Part of a small language model's weights: 9 layers, MLP 1280 GELU.
Each number is 500 + 50 x the weight over its row's rms, rounded and kept within 0 to 999. Layers, rows and columns count from 0. Numbers have three digits each. The size before them is the row's rms in percent of the matrix's.

# layer 4 MLP down (transposed), 1280x320, rms 0.0334, rows 193-279, columns 160-239
094:508478503537501503516450477466494543604535518455472510545489578601532511460460488533478486413447441543461550526517512597602552403463583466545590475465491505458425431556551438519536447490444478542547517431504504463464434480518508518470461497
091:509552484385535371486526473451460515473523455430384442521583488442455540592461490501565489482443520532466504558555638566480485448513458569485482575505453451483504473448468483491552446461509484586536481565565578508458533538526340510470412540
092:518497506530557423541448527462551481493429413453468505476513465642562463565528467578511433477339481501493473485486584416477403497518500479483526440497455553501517566452510497390526528516599510516494538558488500490523425562478539430476525464
099:500525489538543525513556430470398500502469493570464513435462520392539510549492524535570508477544519580378573473499406507408523434472388439525565481574460503501414457515474535451550518387473409436517565567465494508563540487451507479543465483
103:489439478462484568518566539423492555498506536515563475584478503532510504540436512498445578477479557472467479538461578415576535487401388523511512451506463566500460502510441447597503483528494431520445493544448442513486479544553513448461513562
102:486533453544501464515418541566478514521492540539440529491381586518487502489503458540543554573510494485364577400464556482518569506515470477400491448432448452488477518484472471546507530540469469521598505367563543515522538413471548417461530553
110:492541512494460487484496506558584527436432458472484524530665368431443585528506484530563505479494439455403550547497479480459432543548629558380442443513504429483534454557434462470475433550527571433469457546375417499466389527429502445466468504
068:565513539427475504398565524436497569540397495500511537559500490462412516541410597595503474459470517569552473581530509526534592513436560418543455491480582466491462540542532429478545492477522424545458525581459437450577569581547579456502522466
087:463538544575459519463415480455463517491494533501517558544479579501557489525503505517449526471468546493493544536432602483544474480537510478445476515464444505483535513558475447498507533487424461472602417539474480464457567477510492528554488516
101:522480451442425457478438521459476551555566408489405467471453527513499505452509472475480585585424574480503495463588577505536500475516532523463378464526530516418506488462436502556459451548427559493518566537624446510561547503453566489490593564
108:561483397531391521615515573415525500480535481472487529572521522530552435533574586519498589487567387533487436460552457525471486448529468450469441467333533443593460519476443548556486577472539446495529595498365520551471424396452523474456511456
086:519477430502478483451496449406454507521578524525498555524557469485501549520510502484548473426588446496544506532507469493526465483540411466506567513426521518449555433459486493562476434524487566560520443415577486580656494493439532549540565548
095:464538470395515535538514570498493526549517558586477450437531503534445576444502552556471423437408537408487527501574569580389524468443558469548501441511408496453521479491471600407482460464396419483477503481533581554484526500535547510511394490
090:590554510439494443542470540467451433557526493454498461493466509483475482428502462492531501518501504466519560473517540546450544476521477601431521540465541485500613515528558475516509511444496483452515487452500488508494528508447518529494466445
078:502537476507491464439492621432538475558573468530432484562510480556483496538412512507527599460529466481507438422584503441432504517521535560505509484546500454517569542536475562504509478395572488482551487502522492619471549525540503460449447567
107:550462499531504374452572550467537504519503429575389516510488565557507444428561530624502506543536450433489590485550503505528520480471455503546525531416565489582466466506534457513457430446505481516486545500460489484587491484617573476473457514
090:517417408502543444512530500504421552507465569509517546426544458564491469440464360435460600540571418479484492496549454469458467483572530578509468503495507467494393553502478499538531554509494461474477459593522483540532471427488469483583542407
111:487488562478462452467488525520520455549522535471526458493558425516490500562478409499473446507505434407533493553551513479479489574582502503547462495493587479505453585605494519487625496518485522419535527465560456498515443425557465590517491523
096:538466448569529413514442425428567494510511475504555542457446451496538515472564553549503587552509484443485537470443503532494598444474528509478483415639510423545542583472454486471590607419473453514490593440471502560526547504469513561526574527
087:464596421470469466403480478521527487587470409463487441523490481491497520432471482523548440409534452450417541421619453495489579526424445417518538483442485482555471490572554533457534534417473527543507489481559589536555453485634509481493462551
099:514518497515518436463529535613497473556488522555536523483571553533461447506521500498493403571548483490484513414523495465542456490513455498417445499605515533500562471514445501407522559424463480481559435443560492522462497446507475511514519584
108:475499470482497505539573565482459457421426459440558506536468503401456570549549556469531476458481486465510518500598503487500533556471458539499502476501459401466468478475473547441548466493482532486415475501555503643535612477580420584541544482
097:395449355494505550436496502400422410478497547526464417538500516473512522495458469546481499465556542511524426540515461479449492530456454424547496472444377507675477469441516493516516490466507486485449442440500452488523568547452447512501497522
101:489492490483512448513561462524480505467488522451459530472460444455451545573478497389559421622461555510461487589475467461498500526510555469495437485525501449425484465529586514522489514487470570535509566442441501390416525528555413474454504590
090:525515527446459541472599493578451519579523503398563446420448486430471518624454463499537473446447443591410451523671429476531512588558485461580467540530445469503520572512518564476495461427468435525421498550529493476484487476484358446401550454
078:439599436489399522521447555524570493482509419491484577457441417511521536528487488507490539501476455517517500498526510489474650490544510453451428545474435548444560498504562398541543554524483486505440437414479475444444542496498435527449523544
089:614573581462560538525501453477484493470449503483532437541539470444563493555598485566523464465503598485451476592531495554467501508460503408518461455574512460463427385509484474522507504559486429577432482496434484481516494514470454491424461454
105:436576469524540504502453443502497435472416494531437556405491566552521565507481518534520455486506554579529459498547519479498523568438507473519523507523523481538469530441620442516498439481538561527516525500553473505524601506464549498501465436
096:496497461502503536440551530529466538488448408556466587548465390479514488505496467556492582478423485642488508507553432494535510508521398508488443477445492529451512565432473450542471524502535550532450616527443477490498598568482500484425442473
118:564496555579522457439539583522498465580527547438532504488535558512506458444493491522538573658517454545588472573501593486523467582529501498439533517526488558478505561501475473538388471464615466505450459482552562578531469513474478519432481493
110:430493491497481390491531592530511461472460474531474546521452504514443488505476490471431533554508541493519406533528653523560465511519499519581575508462483541578475516589470533516488475501468530459449441519557543537541559514527478519490493558
098:546508466498529481466425520482596431477518476545490518451543459504428475563515484523467457388406583534486533573591492531478511484640489553487399421622549500446494418575456488598452445675480548592492441473539450479499507516565456398526506474
101:429492453517498496564441558450462532485573485507457544516402477510547541525540581563493528504513459455511547538493408472479433497501561512507545473515433494519482561530462545398550535524512472424475452389558441501432493447516581476586453609
094:539474463516430470485474486464557441531417558473551547483608425471454551537472501468460494466494609405431428448351513467532477488577501500589580469374498473448464537544538462421487502513517559598487501506461532537552455451498532486574506496
102:478518492524424538453474493478461483508464514514378492445529497503460490520447508521460451552602555421514546549485411527404613554584538477556541535536488467591473486549583403559456443494388508521504417555522495426495459521456522477552502542
068:534478488494525477544487612437539480556573382396509591546484446475533465494563467580513447491554444568464482527592577538464565514473466523523534467455620486473541483500443454455550482479513453533456483404553485514460478573499462435496498496
103:492466494409572447491464486485565494481578492537482547473562468459540482611529444527489476471555489529465586481542561475495476505443413445508499580560475590578432556460513594579455483466530514420428568570436489477497541451456567438513480437
108:570500504537404513601568553451485453506443573465574435529542528504419541490477502523512580571516470517482601455472530555463537554417629514533520520422494514496442478562526454475501489500502465503473439475448506508579503508539469528392527461
106:487466417571554484481480443446526522450469543482487411516526461508552442649446462397634433533531433527540485482490536614422573409439459418522555442539524554467515505488538462514525498505452386431422499479545559463451490542478612495499477482
091:518549530517536482525565537482478529508465503528493479488438485418498549591534457565544466438400455420420498421456562528446516439492509484546523409487529456469532493458453485495525473643488469510429421612509496542488497504549425485486423447
108:547521454557404494509415530465622518528574475398483464537528600544588512505562532495504495419408571529502517542556492568436486489416521514427475547469525419515424517622537528562537455423519508461595514563482438456544432477487487458445443511
081:641426503410563565499514580630488525517524512603462416539407469476478488443589461512528539497471558501484525480546519440540440480458406538523379515526539441504428440544428491497465536563529509489551508524514524472508500518535442565516501444
102:518532481445563474465531551543436442442511482515592537472482488519505520418529456511418617581500633621520582584478577561509472427562480590440491488536563436487535504555510624490495493529524544513472483500457450482434449451481439535410419430
097:561474539392504581483490508548464527418527495473618484582508540461503513403568495402529485435499515502469591562534465512565531518474524456500469465460430487550489467451550514492519536598485474532507540459564501527428446552482496527492565510
100:467581495546572481534571535466382486500502489476469556679451468465552574612556454573507555478466525500507545531555570501563517511431407502507457509476518461471495538522471559412467551522530528463538468648579489436503518509480432461457555562
098:472568488432446447574543508465608468430501528411389434472439508526498380547550422499450589467505560436435485537477458572513549553422459515488507585504466465547464510524525476569420388514511442482507498513366456452502417502471559503465461492
101:515564464538500514493502462518591497475462487495539561367494505534494457438543468551529450506413469563548475539594545662529453506577508518503509440614551557425515462591539521485416476556461506497410545524551538534508496509537466533390489456
111:528434434455418486486523493484406597434540509446480523497384501570445551476424489441416586505481444535473553499522440554511501560443546573450486453516429466470501509469505493543474463496477536508542513525565509416444502511423489451561502615
063:526560422454407501536355532559513476544463497497518475523465499503441447521513484480433513491421448495473433476507558531558417524488521562442460411519559510522474535540554395564503557528521517518471510534472460427501481500552425520452503499
051:476533437466545527559483596459538506514386514446531569480509460423484561473502448554497498433560417463434408523541492502458473514556465511340520605512462475518518433410526488427467547539515429512438551548466637441447483468525545439543513554
102:502527525577488434477437571552555498471491552551380484547466536550434519512509437373597522414484536575413514505526508534509482462464472551538413474378507528478511463524501475475544564620513460463452476485526535469520532485514478511562529594
108:502423485444512523536493466459439477524477503482553538486458497545501500547475477417464593535522484560469546433415529575453444548500500520424449580517551582545553440525571592486527578479539509455476475611474533504424410528546494516447474468
112:465497529612535441478402493524500605507441494551541489567384487457457431509513485563534580609489543523492423560499514524494581540501570529525533474506517447519443437482468416525561530433548576454523545389503464423498487482501516511520465499
071:489583506551479494527507544497503538561587541531449537553574318502596461461466474447530551564461533494497451502525468543440547444564416496522339519532506522565557489380433482557565510551508394510541461525416509584493471410516507526542573504
114:441481423535447471381399493474419455554420524481459493480435543460476538566512550548541471416628485459545536438513498452433604483428562517553498466526492461490571564524542478475489545481551487470453518472491427554512410537472406554472504451
097:525489559557486523501492639473492542509487534474496482542557536485504463565426570537453499430472472477532413552500568464494618429390486467567400546442564489546527511463497584529502495490417587510480430577553542445532457545583492474512542490
119:419480570518461506534553533550388505594378517624505502484457556516440476572478465498429507561524527484440531522537530589485538489556463479597457499534591520472511545530567507515552523501474498464522438489468445556490539510473525484540522485
102:507472519498511521518470421531543501511464507500506543487516542482456496474447516542508450524522522476462497525452549524520503554520541533467466511485471543424516457520428520471476520466489508504580507433505465501540479510504515482548513509
075:514523458503478479480537485500487552427416507607443585543540507503514572486461555439548491499464489504460420603518442475502519604527457475557463429490575516448478518435549467421423485585459477476512412553509533503490517573434501497564578517
095:424496540494465559548347468445500545451451443360528494561438537466522431538581503604468568556438461470539551554440510479453543490500461546482537438535426505542522472469516497535472547521426470491494494473490513460510477560509478474453583575
093:476512452498536482545468565493463466522532362501511544527467450609471520544458487507437568492398549488387491491515447507519503495524594517394513515468526449561529512495513504434497457537528517449465518523487517515470487579497513466522572522
116:480550420413509387525484491553593596581396455482529511441438472486499458565624433499515546503494467455546561565517594500602533402476555603526470440541529491474484525493466445586494516569512467587516518476598504478452453571479493407530483505
096:590483483461442409513452576492454502551504436533472562514483456484525651539541535557544459528485446444457584466563562450473539524452534512558488439512545370422536550548495507505500469570404562446460433530500462561381505498567537408440573554
106:571474494535411481500530507447525460457524425505456428530624579501435468546438516530568472383465527456444576612521478493503390498514572565483461432525501458592543474469490475451376475508530459494471504530496539528406457434409545478547545431
086:527466447535576464529550464511511553460500541538514438471517557558491592476460541570536481515507492574575473556585466551491607488453521511527520410453383469434468482430663530481539496522489510474511499490452514499506546493523504463521588602
097:472562525474521544518563440407571466482522559576467505519630459503501552533548509543451456502473534519505402579454437498447542511598538626527432455474471519477527607438388426469462481481528499539538460466509488483514586482409451525449540513
104:440502537547536448506491482496515478519553421513502494524580515508429387519560592558484449542469483525494473472522531520401479562463517486532489537549494488444549538458562509541379507391492516483582462486441575479484479483410544538467439473
104:488459472550616601557498520546540553480488439540458553517438514570471500510534512455467585444559568515524464469473438400546576569453491588508438490443437484474481568564517492435524557530503536521487571437448568514408476432589554492447502430
107:483479455429513494592500470453516488559524478572518509518588543498539532407555456487362470499538464542536474587453487447527437473520507491514564410424464536481515476526522510491403510496496537464493502526510468460549372457448540489539527630
084:551528537540515522484491513540543616511551432496488453614493430495548460433541479470473576471474451477539385453513519605589481444473527464479511431456497478423416497439482479535474510471556449500512487551439425449550517461502502461521529403
090:389508517463485487578522509379593460575474474387478446509439579568492435500542568532502483521535467494530406453480516587429468508455468533530479591419471439567474426553526585466406582520595548495505506479486536464437506470459443518590488441
126:494464594517492541452436539524533518506549531488477505555580423420505490458436486582520472562434521451435531495495543503471539499564537481449460430459503447480529428540400430519422437560524488556537537438415479508448449572451586416464536469
100:490482483529462506449512476386497532493576540481550548519523480549534354535498531552556499510496521460409492503539533473526409585578487543489447560453559453550447611501463552557537479508469488399514637529417509495421449419510443553508490579
101:615489506545522529510520536546508453483432403453517558468469539519476499539450556520423552558413557389554552523500527457416500456526581558444475512537613551510507543573451487462534512500489400519509435504480510476533486539459489474515493407
053:476552494537492466511544585416586578516516399568465599577496419496527536409476519534400519472499483525564475504419509525499380537550458603513466481479433485530421467452542472516479441458556474550525495491498567461487558469445501511492511357
099:599520444540509435467494564456595409514497499512470571503510469542483534488495365411489515577599555543488424485437530508448525435448495560522466496505489412516429471484536483496426399484531537502528537482519453465494460521423466495551561454
099:500484468606480454523533497489474558531563463477483525478426472464424497453555503467489541467548466524438414530521546470481580503507437496356533531502455438599512438546466537534600434539502521533531531480449474408455587469487489555485418536
080:477532507546494595503514549552569535358470492558515495445495505528457478561476401555453491435450449573476526553505518506498402448500554452404445494494546501562466436540562523423521561560477476526471530431513533452544495570543587390385564431
098:571474440411572400555519477475534462447493551458523570490440502563407478547525571503479511565466522488442452466523474563417457455515408575456492489481553503463576494493494542542496376428458505477487544541549490567436505453542504530424522579
101:530483481419481562544519519391470470436420556493511476587522539520479449448450509441492451534408539528535444504480535492531522552586429605489601458452568478449505506410453559494523574428496537489448430624508473500531428456545455547488432525
102:467511469497548459505383464539510562514457434543453611484345451475499431568525546454442512500479492516551441554539476552450509409451383489455486407492468507514521533510526391534429477497500516533500444516442480482402520479457537561482466447
113:437482477550518466558458462464544504440473457446547526478509500498538492494489517544470509480359579509409597537494486536453433499438421564471523472397587487506548484619513575512496459491482552551453523451441502475485549498383531511506535440
100:547453561482598556509538483509536499553616459580459476440463598476452501552522491468427553509499502488505497450478539530523407489449483482492463454494466451433419429513539604463480553523439578449452407533599516442477527520563510498414535545
087:467565472495581453568437506499583495470476564461525480487524487590409548436507522446424473503465573429405513485542555588496429510559398480540593441479439476588450493388503512621522566542504500530439455528499510417510466508522451425468518538
116:540461523526590478503550486535531531463525476541552468542505486548510425591527569460547498514506484538532509430496497533624432558544587538530562542480494477429541536446467532440377536539557503595448492510430546501412450437414509504496535450
106:459503436463496580532531551453488509534497462540511563492516475511483514578530587431539575527480507497492470491508559473479409494523614420600450401452418606586514483544570487429457514449490432494608461584455399550437478469531604450568454470
103:473527489465468382560493424489563588532416445496445449478513519502430521514505481483491475518507434576466459534504558534483513532490446459474508562455443516417485494537406505442493463563425522582452488609512562475399476568370427484465507577
# layer 4 MLP up, 1280x320, rms 0.0401, rows 194-279, columns 160-239
093:560470567436529520523479450558487496455482487451412483473488522464387344542423549529448510547500483584437462505497492527488607478534575507481520476517490535414513473463470602541540503472534533509525515481527518494514378484507559512459482556
095:452483548509432471548487485554593499485491459516521520396548533526417411524505541551475542460554458499599436521500553515599562485489496530514453450571466544497493480519500524582504469450533568533508476469542512485431403366556459489448472505
101:462461540541488553475504456504536600591469543534501525469507437499490461463429482513482499499591488478499490428450495465659572492491551470521543511535476522468529462543489513515571503408500516555525519542491543602540520448524437541489440548
098:562453541452438489556552534502572524535525579557507473533454474503468390467406548537511480613549418408468445495428526512591546577441527478530499492546560530414485481497459627483319567528493478451495500503562581468527510565531520522499478538
106:477525533526481515453534446521549490538426439464437405452488454484462473630570539417487452481585541518451451478446486436551539533511532526425526658507410498502516424481504584506569465480561509487541440510466466536547460456530496490512396485
097:509400532456547533459481488602620523464476396544468423451450581537482432520517606456496433558507504429502491455455459441541589561554549451412446506544533540490507518518480537477478502565547557476586471524462471538446509439463472488541489555
091:505408465520483526447544423483545431434483492501470426495478572540547496535550512514584442506480469436493571479513466519589492511445566501532559445426500577485556459575424526573473521508510500384514429416506435537567522478580544468496439544
097:559405551409484557542544508495492481452457484470543477513519586587449436455452558496494511534523452516497545454457423528581524523554569491492473542423515500434437453539457524523528549491501538485526497491703472525589446449469491470491472523
098:533494569507577531543519483590599541454533490516408379472421446527479459539462459557496467517573452461519513440438537519611596516487504486499490561547533481482503467435491628480547521522508523506551548575476463440448488493478469451598429524
102:489482532490341451460395463474510571487397504528400411419452484516401511583486556534472492484585461562469491403397497513520497517476549480534483541448444479467471478424549571485430483540488430526576456506432514464461495520508556613648518487
102:537510564509494510438443486524546520562480405527411429537445635470373450521556508430548419473618449430536498529486434556505555579457575510477514638530527518466399486538568522510471420549434518383544388537594526388451451564511453591588465553
103:599516594490536536459503484600504504562434507548520428498426571606447473457488524515445377573462471413524515550450448564478424580492541484364476546476450513423496485481493511520570568498491567441435505437522548566472534521490449541552530491
091:522531529528570544591461465487533621536528464464483391538503488521507484482508539499541419484553459543458474401496509562544429565532615444504544507387424567444473402509492550413517455538575442472480528383445511448510544495415527425525540493
088:464509484498499522521527513537488562493415567439542490506459554441507421514526558533513485535476473439468493579460484583540561552458475499525420486475525546520449434548455584506436508578429515498492483529478474461550436400425457569577543554
105:523522537577485487424536424484506520462540607542495499488450425484477544489468473518533485559498561453435429565457485488573393511503548563498438501533432445430547453448523565495456505440544547536538516385501542572483495427495467482603443467
082:561484515482454487491511467499514460558376479446489497554507591482472529480488535614558471470517485452550544467463516460579515623490555528551509513550443527496589460447443471450501492535499491498514556497510457624448558471565466439429432531
106:443507468506438474519468376534462496576527573491532442399484555551375412444427597467438480500475523425451600465466543566557487471627477479511419491552551520501564492564516468523455530515491561394552500536509482466459476563521508560510541582
095:596493478450509546545457566441503541575457615519519465513533558459541500558409566454524508445597513497575580504451514587477442580537551460531500483456469546525476506543450481457410481491567629515543445420461537468477500435543477558497508511
099:526473426529525522537469470572439428519407556495498447459531490522376455457430506570480463509525506536417484541530455484551424533423532477455492570500529496428528484469490466470516537520510509531500546496481561564498454444452509584517537496
110:454449611546506587605497505506631647482573577483512501509451547487486565489399469443561477577535606458513500510469585466540508509530610468510459517462482605483528464479468517484470520470518583535603515506508434500488459503526555488585470469
098:438497478487503579470453479449484501534456619548498396511483445553547533529529517558522507494540508482523562533457502492550484498499555526525492465456492495493426511504543518484417493466496538520588450438568477423599542549465525553556536549
102:481409465480559528487412505449478508547490630466499426521403572565474535431440518450494461506438569408534573458406453543558441587445503498409502518490471532449473561483445502604495472534574568478436422458468554452392465496496496518482425531
095:545543634494541509512454388488511547476404477539464489513529513509484543502425605463494475548535420403493548436466414478496524506559478477539443504459523536478505457533448446501554447433404470495609471490583476533448499516523594523552495527
104:494521493366468553430540435537504559490556503475465346469580537491519488526476540500539382556505412435502518484504464389484486462558537545445525545561445499495546464569463476559452482547467507426548434380569449534529498461466543552530538498
091:562527472569401470602517478543566495452494577513524477461508568521488466460428493507548435468453516465508567509466498534503458576403483449573467593472538452499557391468413578442533508539525551458497449537458483427485519441499515524483476547
093:412502558494506545488525510488511511502535446439603514551458500471396457520443515614453460423622448428605586518435443477625552492403547534565482507525555560500510527525489519493538484502513461463440394557473546494411513550559455512496457548
106:493476553448537485447566516472566564554480583432451483591461473514547542516538592528496460529564424398498539523421477549620537584570570490495484560460477575479506452533480489547498495508593496523500494353624496550470522457508463511530475552
096:443573522479402447418487453515500495471374576487543458456493554427527530455428478518492477497589501398446435481397536604552485564540484529471449548552421475383518415478503575518528472493600452451533430511514467596520470475572536557585519526
108:440511491610420490534436460486493490531398506468563511500481465604414462543502514491485528528601505531531524549366495497565382491486513445530473500521425578420512483477449492467454565436488507504553474496540532521483492442507463549593480516
104:521522438405441477475533441570597493466490486421582435432397393504429510601494391484569482505466523453528564497454538504501509477584539514509482493503512553472572414458505499543456559609494520483525529398573469511622446458548470450542562526
098:525510400552558568589437507585459528454442607486449497453493493506347499491522540550466473481524431527555511438445555537572545548526562419523489515534547443370410482488512605604522568488579490513468537505541502423524432520427499534440486506
100:520472518523512508534508511478479495545543503415566414506551576537458478544477497400511459538560514533491505445503610493598482498571518517521446515451523558432526485587389507533494523502387483521510493534521501503547478511460537552490570510
100:487479554546464531530552488510539541507507538472469476538456530517468445563444524515453453474476437514484477450525526458594615594417485543407420523531533523494569398533425549503518519498510447539420572539497540600431517466466516460462482531
091:592461471442477511443467514488484487493570475401541530465445595509471516550450503526517545514478488492463442438433586508623519484497452608414482462508481522459509469471447472471444564568478498510483549516554563530560491504437574464520470502
084:431572542462503523372380455591466538518467686508544466464485535529520469593432493445437468515587431482494464553508450369451434487577524411483528513452520551544521482501507486525420542524474504395539500510522514555493528467534504533476480470
106:537559619393385523493515538556511569529523480458554438476521458566545472493508558504581492575538539575507386518457515542533408529463494473399372512523478607463460370572376492489523594539490538478550394455569554542450480480496499544549477537
099:557562551462421475533481432493502507455468489541486486476555531540468415507598649449474486495457551477504478446405571596569532493471518458440576507533448588473469423573496530501513499451516533476580454471597511493500487524556514502465523504
105:497478439500502535466425464558522540473395575479439420565500490419495477494455571441530302543555555410437580497465470538511519543532544562525393464459512558533576510528518515504364507552508450437522462450433467451364532415567583460547492501
090:470511494529518463531417363539564526492507449485529538504487542468509477492438489522536437448500500566545501540499577519554593638465523528449480432540542540454533432487482523648469463519520487444462451457530474531440497447524465503482441563
103:485489432481496501444516541529465473630475574524469459552523569454395526478422532564504432499488442427467512528448476457516510529523480493534417515513513502446589485599552554563446509560466570409558490481509486562565472543513525564472515589
086:433556544444376468490462382549500494481522510556472479474523582408450446476458443543549420441539509448407523535503430499576546510536548442403531566464523462426539455437546540545496555416568463469477607523499520496487450466468461509516484579
099:518534544507489542548567570531526470549512605511565543514499583570491446503438490479533400482456520506503543550499457518550557559504646481518449531516508614477549550585510521422429582518586591415484491461550545545469485574420502556430429522
102:500524464584397479464517409528539533548443482470418486523501506548479549528394529487429475466522435432464545474481543606519498475481468463468525453477457504452547488545412536487458491453477503474552523494538440530465460460547575557502597537
102:483578567542450511592539498536503476534534498553547467468506462476416491458554490440505364503498419501453471500512464450515485580513530481493525503548420612530543474512593519529493558593530512490567475443451483567444507478494490443437439515
100:428435544525614576508465457526526517541564519409495448463454501431428365463408507448478473515606523410567512539485653498553562531561502533511548521500544501472489406473436520599474512584523620508512453510456460477567472584536576478521571493
096:423470506504474551536426410485545511535461481478433465546488537456461464521459474420578487455468453487451547488481497482520548531478508525488532503435378592487578436513501586523518467496531562446634409320521556511448389472565592473583523532
108:441437472514460536490433484465504575474482478533460467542453553482477419530450449484564507474464429544533535426451529591562415573472512531476550596486463513405479472483484561575410457445495533496592477495547475442485488485517530476652548513
084:613434543514457467594445374527460496470467522530515437508444535551427548522510524455510457507539484493587618479493398523548572513564514485554492558467567515458545484585445499463490469528501543414489473548428475487451487453530495570501519507
074:595553497387520527483524484553440428552651467493511457492567563508400430474486497481503460446511497581465606547535466433483470522492508475606443450446545568530535508613527510548470518456485514457554520476593401466524501520450546636487491504
098:522549523519436565530474483428499610548472563469436502439482560447462495562521506480483519613493516458539504458460593570543612534447472563437536537510503485485465452559454520598544484444408510418574456524422522579448495526561556521545451500
100:459532545423464449586567518467488556540560540467543456511465456475503558484412524560474496559572497563428430461464476427519546498484479524562534568435458561455413452573470476502524503545417488464552442462457506511484468443551526536531489520
106:518462500499495460535525472465575449552363551543452415427486490512584484456490536439519539453544443405540408490484536527636533575507616548488491528519448610493628411531453514522505555571552506437526497479421434487608531519543454475411449500
092:475548558474464552462544480505498425440462480447510424570431515509437442499500502431575436490548517441588494461520485536600504523407512460383543517444510473486519485571492506483535556548468531436460481485454460501507538587504511477551401497
107:467493457462471487464402492544510589532395548413516458388478468503413494539487628483495482450482516513489534430388446511525523538542501506473415597509542478442505456486567551572554518521615558463503470434503495442545442543535498577514520509
098:482541476498586500593461468459572462512563520461505457535540499614460599546440584510555482527575520543576529420499522488590574609545539558408489451501486549489520440540556485461530455564564600540568456504560528573504486512483509593482423465
107:432468512517372470479557494532506414489490558545553477389431530490475474505495489555599494480519450407581504558444472552513424537477537451459413509465441491497560484504472514464547514497516476401454348437521479530543514537544461468598465579
150:420426572456463560512551438548575455480479477532513525463536566546430536491429507455498414476614511543443478506494531515507572565564588433469497485415411545407543436541465469478556520405555577532605452424586416536533473567467580475526469503
087:434490558525513450529389498604560436595516518409484498459448483539527422589484465582531455542521457529473514428517527431534546514484496519430473604535432553491457510520521514616438531480550478522511600515454409404519455442550525520498409545
094:409544573531469510551516466518555503444495528517446405443456522484523459537495629380560452472599504509443442462480577479550478501512543500455438592458437513423517473432480537549636484505606487458501538452412519502481445438386542538559434435
092:441419507461442472504483512509536457549433599436444503453581551492456546514421511602533470548579526449539441504425529516517477485500529482564422498579447503508491447492399448462392554451478507517549560478522584474523419483479525498495482605
112:364481452458423527533505502551470469555540569521580448550497532495483551504424496505572413470470507440508484504456451534616434545470569542511436554449524540511531515562575504625364558460466540462478485439530425506421489505502480532467527571
094:448501487547517496512487515551559494505460536448495509541574523452541367458487535496448490519569523458503496509476527492538430534469533529520424501477479607528522466521389460515399511476487583543636542527579480520468520448475518469525422473
099:649524550485512511485504419451505561467473505540453390505460421622566512502434529505478481482486494549468594508514456614524529551496558347523475463510473515448547417501453528568495531542510504401498522460483502445596497514533478509563449495
097:474451544417464563489562505532552482541502488491516449420471583502470545431487510505597487477581417486553425415534537479531517551567523526530513576488562440452412520601515551525399441478493488444486448475546566549489469463535546539467437548
101:432485487544463490455392525554548430486520523528471469437448559579543474519439565504423496481507469498361417533467540544593507504535555508428430571555536483385511423482471591500588526594503473442505506534462532501443500520465555473495561472
102:451478562509505530555450437458521522493390649431495471507547447501560489548448569459528418495527459493586545487459534614575582574555590510538488477465475552445513487563387468564416499520569542484502443433522423476474455534549505545436545533
102:524529517547580518515509440511488461524542494415483440429478477493513461506507550441456488508604510468538552459487583497586477493521485511443538551481386555498489503524544554525556489445583562476515503443553489489494484515527436551481528544
103:493506503533497482498500397494538544489489494486504503489510425548511552447467490500526451453556484397544540443509527509609502621496506536522453570544416589497574435487516607528482538547615510558473548391458539576517522437559533510529479566
092:470480508435406557550504533606468445512424539533542498428506531513505444516498495524479511501540424445520475576445471486511528503438453522512511483507460493478549502561568615524464502510544489521526445467510504562528549552485473460507481480
097:559528515471544563522486471558578479449569518459536499483455454495443459473423502450607331499505553472378547548507458454541496526554529499517489460510586499438561467520509545393501516575415547449520512501502541509442371489498565451449523516
107:509477518450476570482474495621555480436538431518441519541520548465457487501394558514512411530492451467554465430450460423503544582549495491432511441376556469448464395501397446492440514488448567542590531493536486498461434560502483429535551527
108:477455608483472467459472505534541549514505462478423462521450509470565493513449464629493517460521444473571425498452541566511488533521531453439442484402524495487476479478400614533518490457573587504506569445564564518514452505505429552651440507
101:405410555453533520442444450512483499566488493518509534479380458493443493465419491596443494422515425513443501433481466530539601546464576463516487460459467566464501453510492559462541494491484488453495443442467469568519527469623487446481484584
075:540511505474541501529487489577610458569523593534530441537478572541535518557515541523599503460478492527482613450493466434503480484552470443493530531498466569475591491560478554487575520521530492462558448472502361546525522496476431597485420500
098:577499427507486564581457494503468620426451520434516543545416558550531417459481534507567463519410531510555466524428456483515424500416483442484593480523486538481558487426491489581504475524489473587448574519478475492469530510487462480469465528
093:499406493411309504541378470467559498471478534482550457527573596475472546453447534519541442474535538486495551503452512560524509494464538508545524481340437537536502488489513566475494527476540541507540414521491489583540541468582515481450414562
092:514524453491514486504530520518524454436557495448536513452427458492471532553482542470461453465524478493571470566445509541572461511580527480491452530464541492422436459438525523559521414451448480515473450444549540482456452455486488473539395503
104:406510466447536548444477485499501541518598503497600421572521535480477551522484482440541433558505552459494536617420377431540578542523610540394599512466519521538562460533555460413498552485510528467522455451466486504513551569498558573562359474
101:513492586544457569532498493483516474496520512512491480569486599659506453470542480508485453485527464414550555502500477565478401535477550385537502483457543522506539479568403483539524495495499534445487503425485507533462546517459517549514391566
096:419449547545502537515444436507510541533387518538479433422417479506441525548420534516492553534581453492558540460465506541521586496505509450530453509553457555520551415495472542506547465473522525542561502504426509412577472506500487548407451554
104:480539483588506540525492427502504544536444485587473475506457507582531455489479541439476515479517444381490569506470517572538496460467535374524457454502465489417567484668500442570426516437488555511542549426426464379519458561512554550511437567
102:534477518451544558522547471526539436448505464489494441414535461443409489508500593520482489551606460565515555428480466407501509427529554423493506541516471572424475490584509458491529506474467476459547544525582430377454413466462505512448448484
093:570525536455473479520463472512455549501503522506532459535550531413491508552466683509523452492581510447563563582488493417538483517500536531529517506473578518512479496553496525512485412560462493407487513461505536505508493440574462531520446553
105:536541570495435480507513436569527491468573548445505384458509490458429455490427546584552481528479451452446567459494476370649571528565505521503458530530514632489538403512483605544479500543559490397514410502457558542452523547509452531505490584
104:529584599471506505484451508521495538605456563503467436549507579519530527540524518478470501523544457417511546427413487476542476549469547558410407568520518536561490493415469526508496502583586489477504532523602574470436498567507475513507413563
104:474473484409454522493535474507602474420524595404479500562481521513546523623459526556488483461465537462502431428453455469597486527522522535465461554575448544503524404484464519680504527547495513520460500445425434406439465428491562550480505559